Part of a small language model's weights.
Size: 9 layers, width 64, 2 heads of 32, MLP 192 SwiGLU, vocabulary 8192, 1M parameters.
Architecture: RMSNorm before each block, tied embeddings.
Training: a variant of Muon for these matrices, 6983 steps.
Each number is 50 + 15 x the weight over its row's rms, rounded and kept within 0 to 99. Layers, rows and columns count from 0. The size before them is the row's rms in percent of the matrix's.

# q: layer 2 attention query, 64x64, rms 0.153, rows 0-31, columns 0-63
# k: layer 2 attention key, 64x64, rms 0.159, rows 0-31, columns 0-63
# v: layer 2 attention value, 64x64, rms 0.162, rows 0-20, columns 0-63
# o: layer 2 attention output (transposed), 64x64, rms 0.118, rows 0-19, columns 0-63
q0 083:58 45 63 61 57 43 49 64 44 63 55 20 57 32 24 68 74 40 66 68 48 35 38 44 64 72 53 36 58 63 49 79 47 78 64 34 56 69 66 50 36 59 74 23 42 51 24 61 40 81 59 45 48 65 45 14 47 61 47 58 53 47 68 49
k0 118:65 70 39 22 37 69 40 48 51 50 71 66 34 56 40 44 43 40 76 47 49 61 46 44 66 45 30 34 58 31 59 61 41 51 59 68 45 54 89 34 50 32 31 60 80 77 50 58 56 66 59 41 45 57 57 42 46 47 91 77 55 61 71 45
q1 137:55 52 54 61 59 62 68 40 43 45 44 40 58 58 56 44 37 48 46 58 71 48 54 48 25 59 55 73 44 90 21 51 56 65 56 22 47 59 33 67 44 52 50 39 14 26 23 53 60 26 27 53 54 50 34 45 66 62 23 20 63 54 39 28
k1 101:54 14 56 62 68 45 43 68 55 49 27 49 72 54 36 61 73 44 36 57 64 26 74 52 43 50 64 51 58 74 32 59 44 62 50 41 51 72 32 33 43 54 53 21 36 35 53 47 26 06 49 48 28 58 50 49 64 64 45 57 66 50 45 78
q2 111:21 50 49 35 41 46 46 57 57 46 61 56 62 35 51 61 59 52 68 48 57 63 56 58 51 20 41 43 75 17 65 30 48 53 32 37 42 42 38 49 53 99 39 60 64 74 64 55 27 58 82 57 64 59 53 76 45 60 51 46 24 50 43 43
k2 103:33 49 70 29 41 66 48 40 48 63 67 35 41 51 59 44 64 42 76 18 45 65 59 42 54 36 27 32 58 35 53 74 45 57 44 72 46 42 62 46 69 53 29 45 54 80 61 61 34 80 58 58 61 30 63 59 45 45 72 30 14 68 62 46
q3 099:71 67 41 59 62 55 74 42 61 53 28 51 32 50 45 54 24 61 48 51 65 53 15 68 32 57 61 61 48 58 52 46 46 59 56 55 47 66 63 89 40 61 29 52 33 41 44 43 70 40 50 24 63 58 27 41 51 53 15 53 60 40 25 16
k3 084:53 25 39 47 51 39 35 43 89 70 43 58 40 49 54 52 74 66 68 78 55 45 79 56 65 75 52 65 32 60 41 50 53 45 34 29 63 53 53 64 83 54 71 24 56 53 54 63 56 64 69 49 39 63 67 36 54 39 45 38 18 36 43 60
q4 113:44 64 25 19 37 36 34 63 64 52 63 53 58 46 59 38 52 58 39 48 52 65 40 57 46 55 60 60 68 34 72 24 43 32 56 31 47 62 29 30 67 64 35 66 52 89 72 52 49 29 69 70 63 49 42 82 36 64 58 57 46 56 30 70
k4 110:40 60 49 40 35 67 37 52 51 57 51 55 39 42 57 00 38 67 72 76 43 81 74 41 50 49 49 51 29 53 69 35 58 52 72 48 64 24 48 61 63 69 48 50 32 37 67 62 64 72 50 68 60 54 44 36 36 61 41 19 45 50 45 28
q5 123:52 39 55 59 53 46 60 42 45 55 80 25 58 57 64 76 63 44 44 62 46 51 29 41 52 62 23 46 24 60 26 67 54 57 74 31 53 65 56 63 54 16 71 56 62 55 28 42 42 72 33 50 60 55 51 13 32 62 72 43 48 36 75 58
k5 095:52 37 66 27 39 73 40 48 49 28 47 51 49 72 45 44 28 46 30 64 76 47 60 49 42 79 37 60 78 59 66 68 44 86 56 66 50 68 38 38 66 37 60 28 48 61 54 51 64 42 42 53 35 55 42 48 29 53 65 38 69 12 72 41
q6 099:68 69 32 57 64 57 60 32 48 65 21 49 40 71 35 37 39 69 51 61 62 46 51 62 38 55 73 67 56 64 44 64 27 56 68 61 48 58 45 54 57 26 31 29 31 65 40 32 75 38 36 51 53 48 27 48 32 57 24 51 76 40 18 30
k6 092:44 45 49 72 66 34 57 46 58 46 45 64 45 67 40 55 55 75 41 85 70 32 72 58 41 55 67 72 28 56 35 35 43 33 61 33 61 48 44 53 48 34 72 32 35 43 61 44 44 27 39 57 32 82 55 37 37 51 31 65 84 22 43 62
q7 075:35 71 67 64 86 49 42 50 47 43 62 42 51 54 53 51 55 68 16 41 44 63 54 25 57 65 58 73 27 62 27 31 60 70 65 31 46 59 33 58 33 51 57 61 60 42 44 58 50 45 40 78 50 48 45 45 31 22 37 31 13 58 60 35
k7 067:53 56 59 51 73 64 41 39 27 63 52 23 51 31 53 40 35 61 36 10 43 74 39 37 56 60 49 75 17 45 58 68 42 64 55 56 21 49 38 56 35 69 47 28 74 73 61 55 22 42 46 43 34 48 39 50 52 41 38 67 50 48 28 35
q8 091:58 52 43 51 74 54 51 56 58 49 49 42 47 61 41 28 50 29 63 71 44 36 29 54 49 63 56 56 11 47 48 72 43 60 54 64 53 67 37 70 60 46 42 44 47 63 34 10 67 61 38 55 69 60 56 11 25 41 32 42 79 24 51 47
k8 095:64 46 46 53 66 36 56 48 67 29 54 46 46 57 36 47 51 42 46 84 75 24 44 32 51 58 49 66 22 54 55 42 45 65 39 58 38 68 41 46 59 54 56 25 60 54 24 26 72 33 45 57 58 86 61 40 29 47 27 41 83 23 52 38
q9 115:47 70 42 70 58 56 76 47 42 50 39 60 46 55 46 39 27 68 33 44 76 47 25 45 58 63 57 48 73 54 39 45 55 48 51 47 32 54 48 92 48 90 41 47 51 35 54 83 42 56 49 46 74 44 34 65 46 42 37 30 36 50 15 32
k9 089:49 46 54 68 75 33 64 50 54 86 64 58 71 61 34 49 48 31 57 37 57 40 46 60 73 74 32 69 24 51 41 73 25 40 63 34 35 44 74 64 65 59 47 48 50 35 48 75 37 79 64 43 53 60 77 52 59 34 31 58 52 61 43 66
q10 101:58 59 34 56 42 38 53 36 68 41 64 55 32 25 58 50 80 45 51 58 42 37 43 40 47 71 41 37 24 58 57 67 60 51 72 48 31 37 53 49 65 45 58 21 64 63 70 46 27 67 59 46 41 42 75 26 55 74 79 68 29 35 79 42
k10 088:76 53 52 08 34 68 41 60 40 16 51 76 61 39 32 50 51 70 53 55 58 46 55 54 53 69 45 49 60 47 62 59 86 81 64 63 70 51 37 46 56 57 60 47 54 52 75 43 65 45 43 75 23 48 47 33 47 75 59 43 38 30 49 50
q11 105:36 24 38 82 38 64 39 47 48 35 82 84 32 26 49 36 31 47 43 31 76 13 52 65 58 39 44 50 59 37 58 37 36 33 51 71 43 40 42 37 44 51 52 39 55 52 61 36 39 23 66 46 27 38 52 63 71 44 57 65 50 54 45 54
k11 105:48 40 31 59 38 45 67 66 66 60 76 76 67 17 54 56 62 59 43 52 31 26 65 51 51 48 54 34 42 40 49 40 50 53 84 49 44 69 51 42 30 56 69 72 52 31 42 26 28 60 66 45 53 56 36 46 60 64 43 83 42 89 56 54
q12 096:63 56 66 47 83 56 59 46 40 45 24 31 63 82 49 31 38 70 45 57 50 64 51 57 34 49 73 76 50 50 40 38 38 64 57 43 42 83 46 68 49 52 40 50 23 33 46 46 49 58 56 60 50 39 29 38 37 48 07 49 52 47 25 24
k12 082:52 39 45 55 78 34 47 53 44 68 40 22 51 70 42 70 59 50 39 72 54 38 48 47 56 39 77 72 22 46 65 36 33 49 52 57 27 62 86 37 59 55 55 10 48 40 21 46 46 63 77 42 56 48 42 36 54 23 49 63 58 33 47 43
q13 085:42 40 56 69 35 67 59 54 45 64 56 43 81 44 69 74 50 32 49 33 34 78 46 39 65 50 45 46 45 36 45 38 47 59 42 44 54 34 49 70 21 70 36 57 82 49 59 36 64 13 51 39 26 54 55 62 48 50 79 36 54 46 67 83
k13 089:36 29 42 47 33 83 60 43 53 64 43 25 55 59 49 37 61 33 42 26 44 70 39 27 50 56 38 28 64 19 81 68 51 44 26 60 41 46 37 65 49 44 43 57 55 58 62 58 61 67 42 33 57 38 41 87 44 29 27 47 26 49 57 61
q14 093:29 73 62 50 47 31 59 43 68 27 43 73 40 48 67 48 41 45 54 11 46 53 71 46 27 59 26 49 63 42 79 26 55 44 61 61 36 83 42 45 61 72 41 39 52 55 54 48 44 27 61 49 32 44 46 71 70 63 32 68 50 68 56 63
k14 092:47 68 42 40 48 52 39 26 44 69 21 39 44 28 63 61 63 60 68 41 53 60 68 54 50 73 38 43 17 60 61 53 83 46 75 30 50 69 55 47 39 54 62 35 55 55 24 47 58 39 60 35 62 33 58 69 98 54 34 45 37 49 46 52
q15 104:65 48 53 60 79 38 58 42 44 32 52 50 83 58 40 50 82 19 45 76 67 32 51 39 60 36 55 65 41 63 17 48 39 52 41 61 62 65 44 41 38 55 39 49 49 38 22 27 47 28 37 32 62 53 42 36 65 31 65 34 69 57 60 74
k15 114:59 55 61 74 55 52 71 65 46 40 40 57 63 67 45 54 59 45 40 51 53 46 13 30 62 48 54 56 49 90 39 59 44 45 32 43 46 82 47 60 25 37 71 51 42 49 33 49 23 48 51 14 33 33 65 66 63 49 62 83 57 52 62 64
q16 108:41 17 49 65 28 59 27 33 83 32 66 35 45 42 45 50 60 35 33 71 43 22 53 44 50 43 52 37 49 21 54 62 50 41 65 56 50 17 55 24 67 48 65 46 83 44 42 41 65 56 28 53 52 39 57 28 46 49 71 46 57 41 72 57
k16 101:46 29 49 74 19 38 39 53 56 24 47 39 43 32 22 38 57 46 21 52 84 29 48 39 28 42 45 49 82 28 62 38 46 43 37 74 55 60 57 45 59 48 41 43 62 39 57 44 50 26 41 52 47 45 42 52 27 62 37 52 84 35 55 29
q17 088:83 54 44 48 66 28 39 30 42 49 99 50 55 20 39 54 44 45 41 28 41 31 50 56 61 12 39 48 45 55 43 46 42 45 27 66 55 49 24 45 37 59 39 50 55 68 50 43 70 55 54 42 49 38 58 79 45 25 45 56 69 35 56 41
k17 096:71 54 32 56 65 37 67 48 25 45 64 48 85 48 45 67 53 58 66 34 51 48 36 32 45 25 77 51 18 83 36 40 65 35 36 40 65 66 53 47 52 57 68 38 44 55 41 22 71 58 32 25 48 62 43 22 48 54 37 62 58 42 48 57
q18 107:60 79 42 46 78 52 64 66 69 53 23 33 38 66 36 39 31 75 52 60 49 69 26 56 52 72 77 69 30 57 38 49 32 56 70 46 59 62 58 87 49 39 56 50 47 39 43 46 51 47 52 52 50 61 28 21 43 43 15 53 59 39 41 48
k18 088:72 75 40 39 70 32 64 52 64 43 67 84 47 47 67 65 31 50 56 61 25 46 49 49 72 44 61 69 25 62 43 52 28 37 81 38 23 24 65 51 49 66 38 47 38 39 56 10 34 50 63 42 38 43 49 36 53 54 57 41 47 45 63 48
q19 078:47 54 30 64 61 52 61 65 61 33 34 51 67 46 50 33 42 57 41 35 29 72 57 36 50 50 55 38 19 50 56 56 54 44 48 47 63 33 59 67 34 52 18 18 61 56 44 38 61 31 37 53 34 35 75 28 45 71 55 52 61 05 80 50
k19 091:45 50 14 24 55 51 51 59 59 65 39 30 58 55 45 34 69 36 58 54 51 63 40 43 50 51 60 30 61 32 67 34 76 75 47 91 50 46 21 57 66 27 40 62 70 57 65 41 63 42 38 33 64 34 54 65 30 67 46 58 48 45 78 45
q20 092:42 53 61 70 54 49 46 43 64 53 79 78 19 26 58 39 30 34 42 37 34 45 42 31 50 51 32 49 72 61 28 72 52 55 40 41 43 75 50 49 64 54 57 75 28 43 67 70 31 50 37 54 26 53 40 45 77 30 41 52 38 68 29 62
k20 105:49 24 41 39 38 57 21 51 46 64 40 56 33 22 52 36 55 55 36 37 44 51 26 43 23 60 26 38 81 41 47 34 44 75 56 55 44 78 73 52 76 62 36 67 58 50 60 61 26 45 36 21 44 57 45 69 57 64 72 59 34 44 49 42
q21 090:33 41 56 39 46 58 40 71 83 37 27 28 42 38 37 57 68 37 64 47 53 33 26 54 24 70 23 45 64 52 39 49 57 46 43 59 64 60 57 27 46 79 57 22 34 79 47 68 48 80 51 70 49 52 52 34 58 60 57 48 34 51 72 62
k21 100:33 73 67 23 75 68 49 29 62 46 14 54 50 42 50 43 47 45 53 72 60 52 56 63 33 59 58 57 54 42 70 55 51 56 57 76 41 32 48 26 60 51 34 00 62 67 62 79 49 56 49 52 68 49 48 66 61 39 47 39 52 61 58 28
q22 102:39 69 61 74 61 43 62 37 44 47 54 65 53 76 41 46 33 76 24 50 77 40 65 37 23 78 56 59 41 62 35 71 40 72 70 46 34 40 57 71 54 52 41 50 40 69 46 57 39 45 47 58 49 57 27 31 47 63 22 38 59 42 16 37
k22 082:25 55 73 55 56 09 66 53 55 63 79 55 29 66 43 59 10 37 62 57 65 45 71 49 62 56 37 46 16 50 50 67 35 29 66 36 70 59 67 66 47 54 35 37 44 53 57 58 39 39 40 50 43 73 34 48 56 49 48 73 59 53 32 53
q23 098:57 41 47 56 81 48 50 76 62 85 33 39 53 53 51 80 32 31 64 60 34 29 63 53 83 69 67 48 25 40 39 33 32 49 60 41 32 58 42 68 27 88 63 38 50 44 48 56 52 43 40 45 41 49 40 35 47 33 53 44 33 37 41 52
k23 137:51 32 40 25 31 65 50 51 53 45 32 50 47 63 39 29 70 49 57 46 14 79 53 29 60 37 54 26 63 30 69 51 34 52 54 69 37 33 52 49 42 65 35 72 49 54 76 45 43 81 40 64 49 31 73 69 47 48 60 31 28 51 69 47
q24 115:35 25 55 49 41 67 45 75 73 63 85 50 54 48 39 56 64 61 48 75 39 16 76 72 63 49 65 33 46 43 48 38 72 54 43 71 61 51 54 17 47 50 54 61 77 37 65 61 42 36 51 65 48 51 66 39 38 65 77 59 32 63 62 53
k24 128:40 28 76 82 70 43 65 65 72 61 47 52 64 60 28 52 72 56 29 69 29 11 46 48 60 56 65 71 43 74 36 36 44 60 53 38 36 49 44 46 51 77 55 51 39 40 45 41 33 32 47 72 60 61 74 44 60 53 44 49 60 64 26 60
q25 107:62 40 79 64 75 50 56 64 30 47 39 64 67 62 44 31 51 76 53 35 65 64 36 54 32 49 59 77 24 69 48 38 42 60 61 18 47 42 54 82 46 55 42 44 54 22 34 44 34 48 72 66 15 50 59 28 46 62 59 50 54 62 45 51
k25 097:69 36 49 21 53 55 65 77 37 67 63 46 42 34 59 60 56 59 69 49 68 52 51 43 78 30 32 43 55 47 62 44 47 66 72 56 46 42 61 39 34 46 50 31 83 61 43 45 82 58 78 86 58 47 49 65 45 61 71 73 47 71 63 58
q26 110:60 07 47 66 53 45 39 56 65 35 65 54 52 55 55 72 45 45 43 50 48 33 88 58 03 26 57 37 65 48 45 27 55 47 54 30 61 45 49 41 44 52 38 60 66 48 32 61 54 52 46 59 19 42 29 52 66 44 46 55 53 29 76 30
k26 104:34 29 47 55 87 20 49 72 48 61 51 29 63 29 39 78 63 44 72 42 71 27 50 29 30 52 63 42 48 50 48 41 40 36 12 74 44 57 54 23 41 61 45 41 42 45 46 32 39 42 55 32 60 49 43 64 66 60 66 64 59 54 52 66
q27 113:54 41 38 62 44 57 61 40 52 51 51 43 67 37 11 39 52 53 37 63 65 54 76 60 70 47 59 36 21 51 41 77 63 41 27 37 45 39 52 68 50 54 49 14 48 61 29 42 46 68 22 15 64 49 49 44 33 34 22 46 38 29 51 45
k27 111:64 72 64 27 41 59 44 62 73 60 51 60 62 56 21 48 38 23 63 59 20 65 67 49 45 46 44 58 57 74 38 66 53 33 47 48 90 57 58 45 62 20 56 63 35 64 83 42 47 68 36 52 45 40 50 59 34 63 65 52 38 46 72 35
q28 113:36 38 56 75 74 40 43 33 47 59 34 28 70 69 45 47 52 43 40 59 64 52 56 58 24 61 56 33 86 32 63 38 38 58 44 36 37 76 41 35 78 81 70 22 55 68 68 33 43 54 50 63 49 46 57 22 50 60 57 42 39 51 50 35
k28 118:35 57 66 54 58 36 59 33 49 44 46 52 67 63 48 42 63 48 80 54 72 47 56 45 47 56 47 55 39 50 60 63 24 48 75 31 57 68 69 21 54 58 58 02 61 64 62 75 49 42 46 76 60 74 39 76 57 54 47 37 76 27 52 50
q29 099:52 63 49 47 70 19 55 54 30 70 70 33 60 40 51 57 58 64 47 53 44 48 42 67 39 49 53 80 43 59 65 49 47 51 63 59 68 34 53 32 48 36 48 71 31 16 40 37 52 58 45 68 49 58 56 07 76 52 19 49 61 20 36 57
k29 108:46 58 55 44 61 44 73 55 49 42 43 26 38 45 75 42 54 50 66 39 15 63 34 60 53 45 48 38 89 47 73 65 42 59 55 49 68 66 34 50 47 23 30 74 32 32 71 39 51 69 40 69 57 38 37 28 58 64 67 39 59 35 46 18
q30 115:23 67 53 59 53 58 58 44 54 45 64 41 43 33 56 50 25 71 41 48 35 47 67 80 38 53 30 69 68 21 53 28 42 59 25 45 33 27 49 73 22 50 48 60 61 59 53 66 54 14 49 54 51 69 76 61 50 26 43 29 64 47 50 50
k30 110:32 43 80 57 62 53 66 41 56 79 29 57 40 44 63 67 48 54 50 48 25 61 36 55 46 45 35 57 26 61 62 76 54 47 60 57 59 34 54 24 44 52 71 56 27 46 79 31 37 44 56 52 54 67 07 57 29 54 18 39 39 39 57 51
q31 095:59 48 56 45 45 19 76 49 33 47 33 20 31 62 44 30 34 58 28 54 62 34 39 66 35 13 52 62 50 53 59 42 19 07 48 38 38 66 66 42 50 60 39 48 50 45 53 60 54 71 55 45 58 56 56 64 31 62 62 70 35 32 58 63
k31 092:53 36 40 52 52 38 49 58 35 47 47 62 78 55 58 67 49 16 45 59 49 65 72 33 45 24 44 42 56 47 48 55 49 65 85 26 82 34 51 42 80 52 42 54 44 45 45 28 51 40 77 80 53 41 36 54 57 36 74 51 46 36 79 66
v0 094:58 58 37 32 44 37 67 60 31 90 43 54 37 54 45 75 51 49 56 51 51 43 52 55 33 58 80 50 49 46 52 35 64 63 40 74 78 44 42 54 53 85 46 35 35 52 59 62 26 73 51 44 56 16 66 34 42 48 55 55 43 65 52 09
o0 088:28 40 47 52 33 26 48 89 65 28 25 49 36 32 43 67 47 46 61 51 65 49 30 37 49 63 27 38 65 69 33 33 53 41 59 74 26 82 35 50 61 50 39 39 62 56 65 47 61 44 80 42 32 44 59 40 62 41 27 32 49 43 42 53
v1 100:36 31 61 72 39 48 44 25 17 56 82 52 60 52 46 47 59 57 44 63 46 46 28 47 36 59 63 73 52 38 30 32 52 29 74 26 52 37 77 45 29 75 32 46 45 48 16 52 72 67 60 55 44 50 40 47 38 32 54 32 71 54 50 50
o1 104:61 55 30 72 49 63 59 65 42 66 78 40 44 61 58 39 29 43 51 40 48 39 68 54 61 60 42 61 58 55 54 38 52 63 25 16 76 63 42 59 56 69 57 52 36 70 42 64 50 64 75 49 54 51 51 08 78 51 38 26 73 25 35 49
v2 093:57 26 66 61 39 37 67 43 51 79 51 49 66 18 54 51 69 45 77 53 60 29 31 52 71 46 50 53 51 50 11 53 59 59 49 41 53 43 46 38 52 36 24 45 32 58 70 34 46 32 44 51 54 42 23 61 63 84 64 17 52 56 47 67
o2 098:92 53 71 42 53 73 93 45 60 57 42 51 26 59 37 55 55 69 50 38 55 67 39 68 57 50 44 44 38 48 47 66 67 33 55 45 22 47 86 48 46 27 50 34 54 67 52 57 53 55 54 33 54 44 39 41 82 69 48 43 41 31 31 41
v3 089:57 47 53 49 40 78 42 51 42 33 58 57 65 80 55 50 56 66 69 54 63 34 62 47 17 26 51 52 54 81 62 40 24 84 49 52 54 31 54 32 91 63 34 48 52 75 53 54 58 33 25 49 34 44 49 52 38 52 52 66 48 43 48 27
o3 083:42 59 62 32 26 58 45 45 40 49 55 44 64 65 74 82 59 43 31 66 31 45 38 47 37 60 17 39 58 34 89 52 54 71 69 67 64 25 38 28 55 51 43 60 60 39 37 51 43 67 61 35 52 48 37 64 38 59 21 67 73 43 62 37
v4 095:43 59 31 28 49 24 48 52 60 32 37 35 54 53 49 33 63 45 41 34 47 36 50 50 86 55 40 48 50 23 52 49 18 58 37 68 30 64 27 72 24 35 48 26 52 55 69 53 68 24 52 36 44 50 61 68 69 62 61 78 61 54 65 62
o4 086:69 51 47 36 51 43 41 58 51 35 59 64 27 54 24 64 64 57 20 36 47 57 67 73 53 70 70 52 38 57 31 62 67 63 57 50 49 68 18 65 49 19 54 45 30 49 44 61 76 35 49 65 41 50 41 84 54 62 52 70 37 66 23 59
v5 092:79 81 53 84 62 35 43 47 53 47 55 43 38 48 51 49 51 43 69 52 67 59 45 44 64 33 10 21 46 36 24 22 39 47 64 42 16 62 46 57 51 11 43 44 40 46 39 47 51 41 54 60 64 32 69 38 61 54 57 58 40 55 52 56
o5 092:62 57 44 34 57 37 34 52 57 80 66 41 46 11 40 74 69 52 37 42 38 26 46 59 41 31 59 65 55 21 47 42 41 40 41 40 27 48 64 72 13 50 60 34 54 37 51 52 69 65 26 55 65 37 51 62 61 40 65 27 48 31 41 42
v6 093:46 50 36 67 44 48 50 57 53 62 31 50 44 58 15 42 69 47 56 55 33 61 41 30 35 70 35 53 31 72 30 50 47 41 13 45 71 60 52 56 55 56 82 54 25 55 61 48 63 83 79 61 33 27 53 33 37 52 51 50 19 56 47 53
o6 091:46 58 48 53 50 65 25 44 79 62 56 46 55 22 53 51 48 27 60 58 43 30 37 55 29 65 37 69 54 66 69 64 45 25 26 62 41 62 54 54 74 47 74 40 54 68 49 79 44 33 41 39 49 74 40 06 45 63 32 66 56 63 48 56
v7 098:58 44 32 56 44 48 69 61 39 64 77 37 50 42 65 61 53 49 49 55 30 28 56 66 38 65 55 71 69 42 32 13 59 59 64 28 62 76 66 76 50 58 58 88 35 39 50 36 41 42 59 61 53 71 51 47 33 78 56 44 63 74 46 67
o7 098:51 23 43 44 56 63 79 38 64 60 34 21 26 59 17 65 32 40 48 53 39 46 51 49 33 61 45 32 45 49 40 56 42 42 59 43 56 56 64 61 77 78 66 19 55 61 64 66 85 48 41 40 46 55 58 23 62 22 54 47 40 51 39 53
v8 079:68 50 31 31 58 54 54 55 83 31 40 60 33 62 68 51 42 30 47 50 27 69 69 48 43 65 45 59 66 56 40 37 19 42 30 63 51 44 23 66 63 38 31 66 58 67 28 46 45 28 45 11 54 18 40 51 37 41 40 56 53 53 55 43
o8 087:58 28 27 47 60 46 33 72 62 56 52 44 60 63 50 70 59 47 28 90 41 52 37 38 77 56 71 62 48 58 62 43 35 69 63 70 30 71 41 58 54 31 33 43 62 58 74 34 60 41 56 44 69 52 72 87 48 64 66 52 47 69 37 46
v9 091:16 29 31 56 41 48 50 68 50 47 64 43 69 67 41 43 37 48 57 57 86 44 26 51 41 53 43 43 50 70 64 26 40 65 58 39 60 60 61 69 42 89 61 80 65 37 28 59 54 55 67 44 59 53 22 62 35 68 35 38 46 65 55 35
o9 101:41 43 36 35 51 78 53 21 48 39 22 20 55 40 43 37 41 50 35 47 78 37 54 45 46 44 36 43 54 63 72 47 56 46 35 40 65 68 27 63 64 86 43 15 57 61 50 70 42 28 68 79 45 44 49 34 37 67 34 48 47 57 50 42
v10 100:42 18 76 44 50 60 64 41 65 72 54 36 53 41 58 57 59 61 25 19 29 72 62 74 63 59 56 53 51 77 63 56 24 69 52 49 32 58 33 44 82 48 59 27 49 52 58 57 72 29 60 37 61 46 48 71 42 37 54 34 50 25 46 57
o10 110:67 02 79 40 71 36 43 51 49 61 50 72 79 68 46 47 52 56 61 77 60 48 57 79 55 60 65 38 34 45 41 62 33 35 65 61 41 59 14 57 62 51 51 46 57 35 52 19 39 54 66 49 47 62 40 50 58 60 58 56 58 38 29 57
v11 098:40 23 24 40 53 30 51 70 67 48 47 43 58 46 40 41 56 03 30 63 66 29 42 58 24 52 40 39 49 67 57 51 25 49 50 43 37 55 45 57 71 45 59 55 59 63 44 45 43 39 83 39 45 40 63 45 31 42 69 85 60 67 43 74
o11 095:49 62 48 34 80 48 25 54 73 35 53 61 51 54 35 52 64 29 54 33 57 52 59 43 42 57 77 71 69 34 76 43 34 76 65 41 49 51 23 78 49 53 56 39 52 45 64 74 70 35 80 47 73 75 42 27 45 52 38 65 45 51 47 42
v12 084:60 49 64 58 50 50 70 46 48 62 46 67 39 28 66 47 58 20 80 70 55 56 60 64 54 49 66 40 66 37 48 85 56 57 63 63 34 74 21 33 89 28 31 45 52 74 55 60 50 63 52 31 75 40 60 34 40 49 43 48 63 49 52 36
o12 091:69 35 70 51 50 48 44 53 37 38 52 41 46 36 54 37 74 11 38 18 38 51 50 54 66 44 60 46 64 26 59 42 49 61 32 59 14 51 44 45 41 17 32 57 82 36 65 38 41 35 58 55 61 37 58 70 54 39 48 37 31 62 73 33
v13 089:33 81 61 38 61 57 53 33 56 37 59 59 26 45 49 66 36 57 50 80 44 72 58 43 31 41 52 41 70 69 31 63 31 27 50 73 53 50 73 81 37 35 55 61 72 48 50 49 63 66 59 57 65 59 69 34 17 45 59 43 26 39 49 33
o13 108:28 51 33 56 58 46 35 53 66 37 46 61 36 35 63 57 51 40 50 34 35 35 78 24 64 39 44 54 41 62 56 59 32 34 43 72 29 43 44 60 41 46 50 54 27 33 32 03 43 58 28 50 26 52 93 33 45 52 62 55 44 61 48 64
v14 076:46 56 48 55 59 43 53 64 52 50 48 44 61 38 39 22 84 34 52 39 40 53 48 40 54 77 29 62 49 31 56 37 51 69 67 68 60 66 57 84 56 36 59 76 34 75 53 58 30 41 60 77 21 49 69 73 37 66 35 75 63 39 57 43
o14 074:66 54 37 26 40 51 42 45 50 55 49 29 48 47 29 27 58 22 68 26 69 37 26 32 31 74 59 41 46 27 26 63 70 69 35 41 63 48 38 57 50 49 79 37 19 76 49 71 47 59 48 64 50 38 66 28 56 37 47 58 44 63 52 54
v15 098:59 47 34 38 41 32 34 61 62 74 52 37 11 35 52 25 74 61 71 59 48 51 32 48 42 37 70 63 58 67 30 50 74 49 48 69 66 56 55 64 36 47 60 38 35 47 63 44 56 80 37 32 53 49 75 25 23 30 34 61 42 35 47 47
o15 103:36 46 60 73 63 59 53 89 64 41 60 69 27 52 45 64 58 44 62 88 46 36 53 39 27 68 65 53 57 48 54 39 67 32 37 39 52 85 53 70 53 35 78 44 54 32 63 49 41 71 40 46 45 63 56 41 59 46 39 57 65 86 56 38
v16 093:31 34 47 20 45 45 34 64 47 73 32 63 66 62 48 18 60 63 34 28 47 71 32 36 50 67 71 50 59 57 61 68 61 59 35 35 55 42 16 39 66 57 55 67 30 43 82 53 23 50 60 41 30 41 52 25 37 45 51 61 59 57 47 40
o16 098:36 31 72 37 38 51 64 63 38 30 35 81 66 45 33 33 83 60 55 52 63 56 41 29 56 66 68 55 53 74 53 61 55 53 22 26 41 62 36 18 38 46 55 37 56 66 47 70 51 42 79 63 36 66 35 62 50 48 36 68 50 66 33 41
v17 084:41 69 41 47 43 29 57 44 40 51 48 29 69 28 48 67 70 53 55 25 78 43 66 37 42 40 59 36 44 39 60 56 50 66 40 32 44 53 35 64 48 53 38 70 24 44 57 38 50 75 85 61 54 27 43 14 57 50 25 37 43 71 35 24
o17 086:43 34 67 58 54 80 44 58 45 69 34 27 62 46 36 30 85 49 46 30 70 46 50 57 59 63 24 52 54 68 46 36 46 39 40 63 38 32 46 65 47 72 32 25 38 38 50 72 58 45 44 76 45 60 53 14 49 21 30 47 41 34 61 46
v18 098:27 27 59 50 57 39 69 49 61 29 86 71 32 61 41 10 39 47 60 37 52 34 47 43 40 49 46 51 37 55 52 46 41 35 35 57 45 18 51 39 61 50 47 58 48 58 59 61 19 21 55 51 41 61 32 59 16 51 26 65 64 35 36 45
o18 096:69 59 26 49 48 23 36 62 63 60 54 59 35 60 66 40 52 52 45 62 55 59 43 25 71 64 72 50 38 61 53 20 54 46 67 36 64 48 41 35 25 55 47 25 81 57 34 64 20 77 62 37 37 30 46 58 50 77 64 73 41 51 44 44
v19 080:51 32 64 75 25 59 56 51 31 76 43 55 31 44 68 56 35 59 33 70 65 49 54 51 39 70 79 49 45 20 31 43 52 56 55 47 43 37 23 56 52 65 51 27 21 54 65 77 47 36 77 65 79 42 32 50 54 55 45 61 41 66 61 51
o19 087:88 49 38 55 55 56 43 59 48 52 60 51 77 55 50 57 79 31 67 54 52 64 54 69 50 71 30 29 29 48 27 47 77 29 52 17 60 61 49 35 63 51 31 44 58 37 47 50 80 52 51 32 28 56 43 33 48 53 29 21 52 68 51 45
v20 086:60 69 68 76 54 70 42 29 20 59 47 43 63 62 57 57 69 32 40 36 25 68 64 55 57 54 30 40 37 51 51 87 12 57 59 26 58 44 33 64 70 44 59 49 64 46 76 29 49 29 49 47 35 67 69 58 41 53 42 39 49 40 51 42